config.toml
n_layer = 17
n_head = 7
n_kv_head = 7
lr_head = 0.00677
Each number is 128 + 32 x the weight over its row's rms, rounded and kept within 0 to 255. Layers, rows and columns count from 0. The size above them is the row's rms in percent of the matrix's.

# layer 13 MLP up, 1792x448, rms 0.194, rows 1213-1272, columns 392-447
size [100  97 102  94 110 101  97  91 104  97  99  93 102  92  93 113  99  87  96 108 100 103 107  97 132 103  97  93  98  90 100 105 105  89 100  96  94 101  94  97 119 105 100  93  89  97 105  93 101 100 107  95  96 105 101 106  99  91  94  91]
[[ 61 119  93 174 107 110  91 128 106 137 106 118 102 114 110 106  75 182 114  89  34 153 153  98 165 146 134 117 147 123 149  66 130  42 126 165 148 154 170 104 158 121 146 158 103 126 143 129 118 153  84  96 109 107 161 103]
 [156 141 131 121 186 100 181  87 161  95 140 169 119 136 161 103 155 162  86 148 122  83 113 118 133 136 170 178 181 126  88  67  86  97 131 102 132 191 162 183 137 116 118 128 100 121 126 117 118 134 187 161 103 172 110 141]
 [ 96  82 111  97 126 121 140 115 186  94 120 114 139 136 104 113 111 121 161 119 132  40 100 101 149 180  97 167 141 173 101 141 155 107 114 111  86 132 131  97  91 185 129 201 138 163 123  85 101 186 147 111 140 142  96 140]
 [132  99 130  97  73 153 158 177 113 113  92 106  87 121  93 149 142 131 159 132 107  95 133 128 114  85 125 119 154 130 179 118 111 135  83 113 125 145 202  77 105 201 152 129 147 128 124 114 127 108  78 109  76 144 123 172]
 [178 160 127 173 101 186 108 168 191 142  71  80  64 118  88  99  74 134 155 153 101 109 110 119 152  88 110 155 139 107 188 110 143 121 177 200 105 128 125  80 112  78  89 166 155 146 136  89 140 128 112 184 156 144 114 113]
 [186 154 152 124 130 119 127 109 149 123 130  92 115 163 171 105 142 154 100 123 131  96  94 114 127 164  97 148 155 136 119 169 133 113  85 137 151 152 176 124  90 119 151 167 134 116  89 173  41 105  62 114 132 109 131 167]
 [150 134 146 154 136 104  54 136  68 131 138 129 105 127 137 105 131 116 109  80 126 161 149 123 158 164 154 117 107 122  75  88 129 134 119 106 100 113 116 170 153 140 137  82  99 124 153 136 149 106  99 184 156 149 137 133]
 [109 149 119  95 132 110 134 114 100 150 122 120 167 111 174 152 122 136 130 168  86 119 167 147 128 128 146 185 104 126 116 168 160 142  93 171 181 121 103 121 150 153 135 154 136 107 153 154 114 132 171 134  99 122 111 167]
 [ 73  84 115 142  92 150 113 179 121 120 151  91 209  90 170 147 109 145  81 121 168 129  52  89 170  87 104 169 130 106  73 172  70 108  69 140 110  93 104  71 165  97  97 137 100 127  76  92 131 138 160 132 116 149 141  87]
 [166 238 102 162 102 161 100  83 131 179 152 195 123 119 148 138 101 167 133 193 116  99 181 106  76 152 119 137 187 164 120 141 199 134 126 133 137 171 126  81 120  99  61 143  73 130 113 125 121 176 127 116 162 161 134 171]
 [114 145 115 169  62 119 147 161 123 161 144 122 133 131 113 147  88 128 122 166  78 160 134 152 122 198 157 139 126 106 122  67 136  83 109 123 110 123 179 114 125 141 115 109 128 117 158 148 192 103 124 124 107 136 120 102]
 [204 126 110  81  66 115 154 166 138 194 107 156 123 203 170 124 116 125 156 139 143 128 124 145 158 118 125 156 160  87  91 156 144 103  95 111 133 131 181 180 164 115 134 134 204 136 154  71  79  94 108 116 146  72 154 118]
 [117 152 139 147 113 191 144 156  87 114 138 102  71 128 168  78 120  94  60 116 157 153 149  99 116 167 163 196 105 130  86  82 143 126 174 135 188 159 128  89 147 113  78 136  91 159 157  56 131 120 112 118  67  99 154 133]
 [139 169 118 147 143 143  75 180 144 189  46  82  96 134 138 122 165  63 125 142 108 163 102 168  90  55 112 127 105 149 140  98 117 129 123 152 108 145 144 111 121 138 172 130 147 106 116  90 138  82  99  87  75 146 104 136]
 [131  99 136 154 161 112 125 138 139 141  89 118 121 143 115  80  71 156 187 168 119  60 128 152 131  91 131 147 164  76 107  90 100 135 126 140 125 124 103 178 109 122 150 187  78 116 115 148  87 127 177 109  95 106 184 113]
 [ 86 140 156 155 151  87 136 105 147 164 106 128 119 176 116 115 160 167 160 173 143 103 165  23 149  95  86 100 152  99 105 129  91 143 160 178 156 140 102 117 131 130  99 113 184 120 142 150 175 118  81 109 180  74 197  91]
 [164 157 124 141 108 131 107 104  67 149  96 169  85 136  60 115 104  95 102 152 138 122 124 100 138 140 120  88 160  94 112  82 139  98 175 132 104 123 120 151 127 109 108 126 136 121 115 100 181 131 123 113 105 175 106 169]
 [137 118 135  84 185 196 136  62  87 110 140 165  55 139 165 156 141 169 141 176  81 154 182 146 138 127 118  83 121 122  98 111 178 102 141  99  53 163 121 113 170 114 131  95 133 139 149 103 122 128 133 152 129 130 136 115]
 [164 127 133 159 121 129  40 119 190 103 103 116 133 129 196  81 154  68 102 104 153 163 152 119 159  93 156 148 102 140 110 146 156 145 123 152  90 200 113 113  68 103  66 179 139 119 137 174 170 152 157 127  89 132 160 119]
 [103  90 113 114  69 111  90 138 111 106 148  94 138 171 139 163 127  87 159 114 163  76 127  96 131 159  43 167 138 178 128 149 175  85 147 221 102 159  72 120 151 128  98 112 123 146 105 119 103 108 154  90 148 122  57 105]
 [167 159 119 139 129  81 133 153 146  94  86  77  97 124  91 168 148 134  67 150 175  73 157 110 154 159 145 118 129  89  98 177 115 199 117  96 112 138 105  99 141 158 115 135  97 114 126 183  86 133 127 128 149 140  97 130]
 [125 126 118  96 184 112 112  71 144 162 167 113 127 100 191  91 212 140 186 143 118 108  95 183 112 172 118 159 163 161 139 148 177 143 182 166 162 170  80  65 154 167 146 175  72 112 131 156  96 144 174  77  79 156 204 125]
 [150 125 139 148 150  89  61 139 214 138 170 122 150 161  97 123 165 153 102 133 103 119 169 152 148 167 173 161  91 197 104 102  81 137 120  69  89 132 111 131 140 108 196 154 137 140 182 130 136 163 137 159 105  86 186 139]
 [125 143 176 142 186 174  75 139 105 121 124 108 110 132  88 128 127 155 124 101 132 145 142 127 165 171 132 120 148 129 101 115  83 114 105 100 101 132 103 109 131  94 111 127 188 157  99 149 120 135 194 115 130 105  98 106]
 [ 84 152 136  92 110 133  99 114 128 132 105 149  78  28 133 144 129 180 117 132 189 128 203 101  68 158 108 106 159 145 186 118 147 132  73 152 132 134 130 142 118 162  85 108 148  55 122 123 142 111 135 157 108 114  91 187]
 [142 150  81 140  80  91 146  62 135 116  92 107 149 141  92 130 109 173  99 119  61 156 187  94 134  97  88 146 136 157 143 115 173  95 137  44 134 162 131  63 138 138 143 134 149 103  85 111 197 137 104 139 111 162 141  93]
 [130 140 174 127 130 121  99 157 123 140  43 184  93 124 160  84 146 110 152 104 171 117  68  86 128 120 135  71 131  90 213 138 201 124 116 120 154 120  68 121 125 122 107 170 114  69 100 118 140 111 125 116 146 120 138  99]
 [109 173 131 108 129 128  87 166 152 127 154 159  89 134 134 102 190 100  91 112 131 110 124 196 130  92 123  67 130 116 127 240 109 167  92 103 131 165  81 143 114  96 119 113 116 114  83 109 144 182 137 106 159 109 157 136]
 [171  92 133 108 163  98 108  99 115 160 137 103  53 136  76  60 135 148 163 143  80 178 143  26 127 116 120 134 126 110 186 140 176 117 122  89 142 106 120 137  97  71 132 222  99 123 172 168 113 165 131 166 140 175 129 133]
 [192 152 147 117 141 171  75 108  99 150 123 150 133  96 109 110 156 151 147 158 107 113 160  63 136 119 179 180 160 129 127 109  42 109 101  99  92 164 126 187 121 104 110 101 128 117 102 151 163 126 146  68 109 126  96  91]
 [ 95 130 105 180 160 100 117 116 133  86 165 104 115  91 173 149 143 139 151 123 124 135 150 109 101 120 104 131 101 101 157 119 131 189 128 115 129 177 235 165 160 116 146 156 166 135 150 187 121 162 168 104  73 118 151  74]
 [152 180 201 112  88 108  89 174 119 101 149 103 104 142 117 151  78 160 124 152 138 169 128 194 155 144 131 101  99 198 141 131 100 148 139 153 100 102 172 107 112 157 126 162 130 108 159 167  99 108 112 118  95 152 113 124]
 [122  75 129 164 112 168  90 132  87 218 114 102 134  46 120 182 140 138 142  95  98 164 125 147 117 152 125 106 120 140  80 144 131 163 146 159 128  93 139  95 155 106 105 123 157 102  76 151  98 117 167 101 127 117 158 186]
 [ 85  94 135 129 151 162 108  41 140  88  87 139 150 140  93 134 142  90 124 134  71 106 156 109 148 142  78 103 178 125  91 134 135 112 144  67 157 151 133 150 129 152 165 155 125 152 197 184 111 158 158  94 113 162 133 108]
 [129 155 207  84  67 157 126  84  78 105 136 108  95 170  67 142 170  59 103 167 107 132 154 124 154 156 135 130  76  58 180 132 110  88 116 173 134 147 151 107 108  80 145 180 143 125 134 155 184 169  90 143 132 199 131 105]
 [150 129 165 154 134  26 101 109 119 226  56 198 166 119 167 149 126  33 152 128 137 134 171 106 168 147 108 118 135 141 135 125 117  81 101  90 151 130 147 193 171 110  63 136 123 178 136 108  98 190  99 125 155  97 117  98]
 [144 174 189 134 174 115  77 111 148 117 135 162 128 142 184 201 106 156  86  83 121 141 140 119 206 145 142 147 109 126 204 126 116 130 135 119 132 164  63 112 150 114 189 118  66 158 182 101  70 150 111  88  23  91 129 119]
 [124 147 117 159 117 150 169 121 131 148 108 151  74 121 115 168 137 152 122 108  65 158 133 114 171 137 161 168  99  95 174 133 159 159 140 162 113  98 101 102 134 130 138 139  90  93  99  69  99 184 109 139 114  99 143 134]
 [145 123 153 193 121 104  87 100  94 102 151 101 124 145 101 115  81 118 164 167 129 175 103 131 122 184  61 179 100 104 164  98 113 117 173  87 133 109 125 170  87 127 154 105 114 111 155 122  73 180 148 164 127 169 124 187]
 [155 118 175 123  26 168 141 155 113 126  41 102  62 111  88 171 107 106 187  93 149 129 116  62  91  84 119  90 142 139 103 138 182 109 115 151 131 135 108  94 139 105 130 113 107 137 119  96 100 199 179 130 100 129 123 130]
 [109  85 115 163  93 151 114  51  66 174 145 186  99 136  88 101 118 132 132 155 152 104 158 120 104 107 140 120 156 117 152 147 136 162 174 157 110 130 157 138 119 149  79 119 151 180 104  65 104 152 158 163  94  80 118 147]
 [110 105 133 111  83 134 154 127 135 101 106 117 176 150 119 182 146 186 153 114 148 168 148 138 119 117 113 107 126 160 156 124  96 148 138 152 186 177 110 114 146  69 164 157 191 153  72 108  96 108 194 129 121 163 112 120]
 [150 122 118 143  94  79  98 159 139 158 101 138 164  64 126 156  82 129 109 104 105 164 157 116 184 167  60  93 132 164 152 137  87 137 155 126 146 100 132 156  91 111  81 137 117 106 117  76 169 185 127  82 143 189  93 101]
 [ 98  72 132 156 137 159 171 105 141  74 148 125 207 160 103 151  79 169 115 118 126 130 205 215 216 131  61 120 142  76 112 113 195 133  73 129  58 160 118 106  91  98  74 159  82  80 155 101 133 133 171 168 162 178 114  99]
 [115 147 176 101 164  91 123 123 121 146 140  75 111 124 113  34 143 139 116 143 143 143  98 117 170 141  76 117 155 130  94 132 115 155 123 132 108 106 184 118 105 116 142 110 155 159 121 103  93 132 145  79  79 128 143 100]
 [ 75 111 152 170 114  89 165 121 113 165 172 148  98 163 118  94  87 122 123  98  83 147  97 145 139  77  83 131 133 114 142 136 156 166 189 105 141 131 151 153 106 164 163 133 205 134 156 130 113 134 210 130  88  99 106 127]
 [116 131 103 149 134 110 104 159 135 127 200 126  69 148 116 112 130 165 133  85 102 134 112 148 119 149 168 162 106  92 118  80 120 126 159 141 123 170 210 116  57 177 119 102 193 147 126 105  53 170 135 147  82 102 187 129]
 [167 151 154 108  60 105 126 123 125 110 132 100 157  74 151 138 105 181  65 112 165  73 153 158 166 182  96  76 146 131 148 136 103 166 100 100 133  97 134 103  95 163 165  96 165 123 174 162 125 109 140 155  58 166 112  92]
 [ 72 191 142 113 143 144 119 135 108 109 149 159  97  86 164  82  70 175 187 136  98 126 116  60 123 109  99 186 147 142 119 161 170 127 191 130 139 118 152 126 127  79 112 112  88 106  52 109 101 178 115 151  90 100 117 162]
 [192 103 144  94 112 164 137 112 134 136 103 125 130 115  76  62 117 114 139 159 150 110 120  22  89 141 102 135 135 129 148 139 128 162 138 104 193 158 130 156 111 102  94 103 130 149 151 148 139 107 115 141 161 124 166  97]
 [ 91 145  75 164 119  92  80 164 153 135 119 108 146 101  98 101 141 124  81  87 159 121 162 110 189 136 108 160 114 180 141  72 150 139 151  94 129 126 142  60 123 109 172  97 212 136 133 139 137 179 149 106 111 118  89  70]
 [168 135 159 190 120 189 117 133  85 137 144 123 163 163 179  94 117 152 127  97  92 116 137 169 151 147 162 118 108 106 120 164  96  60 155 113 104 163  65 190 143 179 163 115 108 109 130 102 123 162 174 121  74 149 105 143]
 [119 134  78 197 117 192 155 193 110 124 133 153 130 123 164 148 113 116 111  65 118 171  81 188  62 102  99 135 153  88 133 121 104 141 143 121 128 151 130  93 181  96 111 144 178 157  91 106 165 139  92 152 125 126 168 145]
 [151 139 125 163  88 153 128  93 162 110 141 143 148 138 118 115  43 155  82 212 142 121 157  97 104 143 166  86 149 152 141  96 148 154 136 160 109 141  97 114  83 161 170  90 186 138 149  66 115 179 149  96 176 136 103  89]
 [114 125 168 144 133 114 149  70 133 132 106 154  73 148 137 137 179  68 107 120  73  68 125  59 149 209 120 123 122 168  93 127 119 134 172 133 113 132  97 125 157 122 102 119 130  90 131 105 191 152 101  97 161  78 150  96]
 [141 146 110 142 109 150 127  11 102 107 124 165 137 148 204 134 118 149 118 179 127 104 105 148 184 147 153 150  79  89  53 208  73  81 144  87 101 147 103 176  81 108  42  98 179 100 117 177  90 149 122 158 159  73 136 146]
 [106 180 112  78 198 148 121 127 145 149  84 147 147 115 130 166 108 189 126 143 100 134 163 173 133 142 123 124  88 119 214 143 135 155 121 121 127 156  86 127 115  84 105 137 118 131 164  60 148 132 108  79 127  81 118 117]
 [124 118 133 125  79 130 129 172 120 144 133 138 136  94 112 136 102 156 138  80 107 147 111  96 107 205  96  77 132 124 122 181 114  18 145 127 167 191 110 176 158  98 140 120 132 132 150  96  67 135 159 132 186  88 110 121]
 [108 125  66 132 129 148 118 138  91 138  94 198  83 146 147  93 102 109 180 133 149 107 122 134 124 135  88  57 176 141  96 119 164 140 137 107 104 130 153 110 150 113 124 121 141 141 147 142 148 127 167 178 100 160  96 166]
 [127  94 147 124 142 152 102 161 103 108 122 166 169 127 107 117 157 156 114 109 158 141 128 136 134 125 118  44 136  95 109 187  84 159 137 155 106 133  86 136  82 121 134 122 146 145 115 143 128 128 120 115 134 105 237 128]]
# layer 13 MLP down (transposed), 1792x448, rms 0.106, rows 1213-1272, columns 392-447
size [ 98 102 101  95 111 103 100  94  98  99 108  92 103  88  92 102  98  90  96 108 104 106 104 102 150 103  93  91  99  87 100  93  96  90  98 101  94  94  91 105 115 106  99  91  88  95 101  92 102  97 110  99  94  92 102 105 101  93  91  89]
[[129 135 121 160 171 128 136 133 129 146  80 161 136 183  85 150 176  96 108 133 142 118 150  64 158 125 115  76 170 150  78 138 124 136 129 111  95 127 142 167 147 200 185 107 113 112 172 114 131 114 141 167  85 151 134  92]
 [113 138 168 109 176  97 114 165 124 102 157  98 100 189 137 132 136 177 105 172 143 139 130 143 184 122  82 130 119 179 114 105 122 149 121 103  99 110  77  77 100 171 156  79 119 171 161  97 166 120 100  77  95 155 139 149]
 [138 118 148 125 153 214 136 102 142 104 170  73 138 122 171 166  69 152 106  64 160 141 128 151 163 176 116 139 115 134  93 165 132 102 120 125 101  89 159 126 162 132 112 101  70 218 129 123 118  67 151  95 115  44 122 135]
 [116 132 102 175 152 106 137  92 193 143 192 113 163 137  90 159 160 121 144 130 174 123 171 133 152  62 178 110 125 118 165 168 108 111 100 116 134  80 103 138 100 129 180  83  77 157  65 124 139 144 158  87 153 112 143 126]
 [ 83 162 140 103 125 105 205 167 115  59 117 144 166 105 138 192 102 128 167 116 154 114 180 195 122 140 109  73 101  67 153 150 148 139 103 172 159 148  62 141  98 115  96 141 160 158 178 156 113 100 111 131 127  92 119 117]
 [ 76 123 184 154 126 180  85  74 129 120 179 111 119 110 139 148 146 125 119 114 179  80  86 120 179  95 118 123 121 124 189 107  76  97  84 145 139  96 124 155 132 198 167 155 158 184 179 100 186 152 106 166 111 136 128 125]
 [136 104 155  99 135 131 137 189 105  98 183 175  90 113 107 140 187 105 119 118  82 124  99 140 153 206 124 136 132  71 132  83  97 159 122 164  57  83  42 176 171 122  80 113  80 159 141  98 152  71 102 100 101 134 113 143]
 [ 96 122 130 135 133 108  98 107 170 195 136 139  63 101 139 139 122 204 125 123 101 164  98  78  89 145 117  73 115 160  87 112 115 121 169  93 155 135 174 103  85 154  79  96 160 140  99 153 164 104 142 110 143  86 130 126]
 [148 163 124 108 116  87  90 132 175  99 147 187  95 150 134  96  93 124 171 146  72 121 210 143 106 137 131 156 156 136 145 129 140 160 132 137 121  49 144 152 128 195 133 196 108 118 141 155  70 121 154 156 147 121 131 136]
 [193 157 157 103  73 181  64 162 166  94 127 143 125 130 100 127 134  81  89 176 103  89 152  99 119 130 110 141 111 123 103 114  86 117 108 152 151 153 138 120 173 129 126 112  86 159 163 138  81 120 174 135  87 115  92  61]
 [176 156 113 162 125 119  91 160 113 177 150 123 167 157 100 106  92 124 156 143  93 177 103 161 161 126 126 134 121 124 150 140 162 113 102 111 127 118 102 168  73  80 104 145 116 109  56 134 152 134 141 166 172 142 180  89]
 [135 169 189 162 128 172 122 101 121 150 113 122 134 149 124 135 141 185  89 120 211 170 105 126  73 180 120 170 170  81 156 110 109 137 193 118 149  93 104 142 141 169 136 111 154 114 167 175 121 120 111 109 140 112 142 123]
 [111 164 135 100 130  75 122 122 136 136  72 175 161 146 138 193 155 161 147 140 116 150 183 141  83 127 179 122 136  89 176  94 141 152 133 104 127 129 141 142  82 129  87  78  99 109 113 120 135 139  96  91 175 101 126 109]
 [121 112 109  80 130 148 127 169 143 126 176 111 100 140 127 136 158 144 146 128 124 166 120  77  81 113 186 127  80 141 153 106 123  59 140 134 118  77 180 163 134  97 163 142 100 146 139  98 123 184 162 121 176 124 145 115]
 [128  80  85 140  75 155 142 177 110 121 126  82 123  66 166 113 111 152  83 105 153 158 190 205 157 102 136 124 127 132 180 136 148  87 159 110 148 131 144 177 154 159 105  72 139 145 175 136 136 179 134 117 142 131 129  77]
 [195 143 117  99 149 117 115 106 153  51  50 127 133 124 129 122  99  96 125 143 129 169 106 126  81 120  96  67 144  70 112  95 124 210 119 113 140 100 171 108 122  82 162  79 139  77 109  80 101 129 119 108  92  93 135 129]
 [181 180 149  56  98 100 176 140 127  74 133 150 143 132 159  92 176 100  94  97  98 103  80  68 165 101  70 182 180 146  94 134 192  94  80  81 168 145  56 154 140 102 181 127 114  74 128 200 145 125  77 132 130 109 168 103]
 [ 74 123  96 169  26 117 104 142 189 114 153 169 112  59  79 134 133 143 128 175 124 172 103 131  95 129 137 140 114 147 132 126 108 106 133 169  97 146 158  68 137  82 167 130 135 109  47 128  90 106  96  90 126 112 120 128]
 [ 93 128 130 153 167 124 121  87 174 149 132 114 137  99 139 101 115 133  96 135 142 126 113 164 128  54 124 112 121 139  94 112 101 109 133 113 156 114  93 151 137 129 128 132 132 105 107 140  93 155  97 149 157 105  97 165]
 [163 115 143 120 114 146 111 133 108 121 121  62  84  48 142 178 116 102 111 152 135 131 103 102 123 168 131 177 117 109  89 139 136  97 106  96 133 128 123 121 167 165 150 119 148 159 153 118 186 157 123  98 121 104 105 124]
 [165 160  81 103 112 117 114  96 119  69 160 187 109 134 179  54 175 152 205 138 101 131  98 142 136 138 122 122 144 114 127  87 143 112 112 148 124  97  86 150  93 161 157 144  95 112  94 116 110 136 179 106 135 152 161 113]
 [138  63 147 117  93  77 123 139 161 140 174 129 176 106 134 133  95 114 143 156 164 122 168 160 119 138 144 137 121 106 109  88  87 192 119  69  72 119 109 132 163  92 124 154 156 160 137  89  71  77  97 122 113 109 134  78]
 [123  95 139 129  98 109  84 112 194  94 146  51 182 156 106 116 115 160 141 128 132 119  95 176 183 129 177 187  93  82 109 154 149 123 102 158 173 141 118 147 107 170 172  62 112 145 134 152 100  57 113 101  97 153 122 134]
 [148  78 126  96  85  92 180 141  83 121 161 158  94  93  77 142 165 104  89 108 161 140 155 135 150 159 130 107 192  88 134 169 167 140 132 178 107 107 104 144 105 153 140 144 166 169  64 135 120 130 174 138 106  90 141 150]
 [143 181 128  65 118 120 106 132  33 105  70 152 100  71 169 118 150 181 142 168 166  99 151 159 126 154 183  80 121 160 120  69 127  83 135  94  43 124 132 166 118 147 124 127 114 139 128 112 147  97 133 105 140 164 127 157]
 [120  65 158 107 142 140 151 123 117  93 158 164 123 132 135  98 147  76 165 101 145  80 163 117 150 170 120 157 142 110 145  95 180 208 118 169 124  87 132 117 110 116 127 164  90 128 128 108  81 141 119 120 158 147 124  91]
 [157  96 163 115 127 119 105  99 133 116 219 161 150 148 148 128 168 117 141 137 139 133 142 127 160 104 138 140  89 115 113 120  31 111 144 144 119 147 156 119 174 114 128 101 113 179 113  69 147 135 113 156 150 135 127 140]
 [156  86 107 147  89 113 201 135 122 145 119 109 120 141 158 131 103 160 178 185  75 155 147 128 124 136 124 107  72 101 181 105 105  77 105 108 113  99 133 136 115  39 141  62  92 107 176 126 130  95 116 112 110 147 137  93]
 [104 142 128 112 130 127 136 104  92  77 123 112 127 120 107  98 141 105 158 134 112 149 138 112  91 123 116 153 109 175 133  79 135 162 132 120 136 111 163 105 131 110 148 178 134 147 179 120 145 134 121 101  92 148 128  96]
 [118 111 107 126 128 118  88 176 101 126  88  97 101  87  36 126  98 129  97 146 167 108 119 137 172 189 159 116 101 135  79 156 121 125  96 152 103 129 141  86  70  78 128 154 107  91 113 138 149 131 144 105 132  70  59 149]
 [136 138 140 123 146 114 172 128 109  99 152  97 156 168 139 130 182 143 149 139  59 104 173 111 110 169 127 141  76 114 143  80  88 112 113  93 116 108 103 135  94 117 109 162  85  95 128 145 203 146 168 151 118 106  99 131]
 [193  70 107 172 123 162 145 184 114 137 180 147 111 108 120 151 180 139 108  89 115  89 170 147  68 146 145  99 124 114 169  98 117 125 135 149  80  95 159 158 172  90 146 139 124 173 124 116 134  94 125 128 105 135 114 146]
 [115 115 118  44 149 185 177 133 127 143  65  98 171 136 116 139 152 153 108 157  61 117 135 196 128  83  36 146 169 182 123 138 116 200 128 113 147 145 116  91  80  80  59 137 131 100 159 186 100  89 112 129 139 180 119 133]
 [110  94 133 136 123  98 132 137 132 170 133 113 102 110  95 123 131  86 142 138 123 127 108 124 150 141 119 113 112 144 156  65  87 154 137 135 142  90  49 110 126 157 100 110  56 130 112  75 102 112 120 109 100  93  80 158]
 [ 86 130 100 178 173 103  95 107 121 107 158 154 132 136 116 120 137 167  71 105 133 109 116 170  91 117  89  74 188  66 131 160 140 187 156 131 115 121 100 133 118 149 172  97 108 152 142 139 148  99 189 128 138  74 141  73]
 [ 97  80  87 152 105 104 151 176 155 120 121 116  94  64 145 167 106 126 161 126 111 130  75 121 144 157 133 124 233 120 156 126 105 149  87 158 128 123 124 176 168  89 109 197  77 150 102 130 117  71 159 151 186 145 113 110]
 [140 130  72 144 141 183 110 157 174 186  76 119 168  96 148 109 124  95 120 136 119 139 158 155 157 114  92  97 102 127 101  87  97 118  84  79 173 131 123 111 115 154 135  97 154 133 123 155  82 131  85 104 112  94 116 175]
 [ 85 114  75  63 137 154 135 129 144 132 108 120 105  88 129 136  93 143 173 179 170  97 130 116 159 118 141  66 138 188  90 123 101 142 170 105 108 115 158 157 133  95  46 147  64 137  79 169 121 136 142 154 110 119  70 146]
 [104 161 129 137 136 147 151 135 130 150 114 104  75 111 116 159 197 139  83 105 124  57 164  77 157 129 169 112  93 139 114 121 173 143 147 164 152 153  76 124 152 142 104 147 100  97 121 106 127 114 100 138 113 149 115 140]
 [101 145 103  86 153 168  74 138 127 106  62 104 165 152 135 128 178 137 172 134 138 116 165 107 142 147  84 141 169 101 135  87 104 120  94 161 129 135 118 124 168  96 152 159 106 142  91  91  99  67  95 140  90 108 111 101]
 [151  99 119 170 140  89 133 117  70 133 145 154 125 182 103 122  91 114 159 132 196  89 105 156 120 164 174 135 127 115 142 147  66 146 175 122 110 114 105 151 117 178  92  59 105 140 160  53 157 146  71 183 102  54 105 140]
 [119 139 124 107  85 160 133 145 145 124 136 123 160 128 152 126 101 141 117 121 128 183 165 131 106  78 128 127 122 109 108 143 122 139 132 113 140 142 120  89  55 126 138 181 174 135 192 107 123 130 131 152 183 123 180 101]
 [102 122 145  60 169 193 150 175 152 126 197 136 128 138 141  78 114 125  67 106 133  75 106 152  67 203 175 156 107 136 115 157 116 139 104 131 188 115  94 124  76 106 148 117 122 165 151 217 106 159 106 110 151 128 138  93]
 [104  91 132 120  68  88 104 106 119 117  75 167 104 152 165 165 119 125 132  82 106 165 116 109  83 104  96  85 124 170 122 109  89 133 109 146 116 120 135  96 115 169 122 156 126 111  63 140 114 147 115 135  92 140  92 124]
 [136 143 111 134  64 137 141 120 101  54 152 107  83 133 143 113 104 123 101 125 153 109 144 156 115 136 135 122 105 118 152 187 169 129  73 168  96 127 152 175  87 145 119 128 131  29 154 175  94 195 141 141 150  65 140 135]
 [134 185 107  69 104 115 115 128 180 112  86  62  72 129 124 105 159  90  84 123 168 110 162 135 114 197 166 107  94 158 130 143 100 124 149  85 138  65 110 125  84 156 105 159 195 153 131 107 125  83 148 184 116  64 126 151]
 [138  96 115 150 128 117 111 107  67 141 182  95 167  93 123 187 121  78 131 164  87 120 129 119 116 110  71 149 143 164 133 129 168 105 113 156 146  95  83 144 101 133 126 137  72 134 138 192 128 124 135 164  76 100 133 162]
 [ 84  77 154 132  81 110 116 114 117 138 119 136 109 174 148 127 125 119 127 123 149 109 102 104 120  89  93 144 143 171 130 136  69  90 119 122 137 143  92 134 139  78 166 149 123 146 129 131 188 104 144 164 114  72 123  96]
 [ 90 145 166 131 116 122 217 128 154 105  88 103 129 152 149 161 122 128 196 101 150 110 147 166 140 171 134 109 178 119 141 135 107 137 121 189 133 167 103 130 125 114 155 160 113 169 212 161 153  71 103  53 157 120 150 112]
 [101 100  56 113 152 164 182 131 148 156  98 114 114 121 112 121 114 121 170 121 142 149 160 107  87 104 125  88 144 138  97 137  93 185 152 155  94 123 128 144 183 178  79 154  89 142 149 151 106 144 173  99  91 147 117 141]
 [ 10 128 115 160 108 126  82 120 141 161 157 131  37 114 152  96 157 105 120 122 144 123 147 107 152 161 146 144 132 108  82 177 124 127 138 125 135 143 132 110  75 117 123  76 111 166 111 142 118  58 175 116 106 108 100 149]
 [130 159 118  75  79 124 160 150 139  84 120 120 116 114 174 150  69 116  94 132 151 133 140  99 163 133 113  99 174 140  97 125  90 139  88 184 214 155 135  88  92 133 160 195  92 149  96 147 121 139 129 130 127 150 162 208]
 [ 77 139 158 136 149 177 120 147 188 142  94 141 108 114  81 131 168 132 211 112 196 109 152  86 169 169  94 119 166 163 118 137  62  78  59 138 122 126 128 168 149 145 137  55 150  68  74 121 137 131 138 163 187 118  87 118]
 [125 101 155  58  70 134 126 109 166 131 151 124 101 111 175 109 118 123 148 110 129 176 120 162 108 179 112 155 146 138 163 145 170  78 147  90 137 138  98 140 112 123 116 160  87 115  83  59 164 158 133  99  88 157 158 116]
 [141 150 107  77 163 146 128 182 143 138 130 162 152 127 142 142 124 155 160 156  90 109 156 138 199 167 150 180 133 186 140  85 101 110 160 116 112 106  81  94  86  99 104 169 106 137 137 106 155 176 131  92 101 105 102 180]
 [ 64 125 114 146 157 121 166 133 131 112  99 122 123 150 117  73 136 103 132 147 119 121 120  93 134 143 113 150 160 106 163  87 127 161 136 166 162 166 164 119 163  82 162 123  96 191 140 125 118 174  95 137 166 140 104 137]
 [154 173  95 131 138 154  98 106 102 175 193 105 190 120 155  88 144 222 167 103 112 135 112 144 159 115  84  64 156 182 132 186 134 145  98  70 121 113 118 142 172 170 136 112 163 128 106 162  55  71 136  86 112  85 137  97]
 [117 183 136 136 139 197 133  85 180 190 166 157 106  74 130 108 119  75 121 123  98 198 120 135 180 128 119 153 140 149 138 132 133 174 146  72 119 167 142  90 162 108 145 104 128 141 158 133 152 183 132 116 153  94 102 179]
 [125 119 185 113  80 145 133 117 112 126 181 114 195 106  96 171  97 147 103 167 104 122 135  92  94  85 174 125 139 115 126 153 137 109 168 119 182  90  84  90 191 113 145 159  97 136 213 115  71 100 144  90 127 124 129  92]
 [137 160  81  79 127 146  90 126  62 161 115  56 120 125 136 113 117 143 139 130  59 139  87 120 134 193 111 173 163 108 126 140 107 137 130 119 163 157 117 120 145  94 106 139  78 143  60 119 106 134 194 117  76 199 120  98]]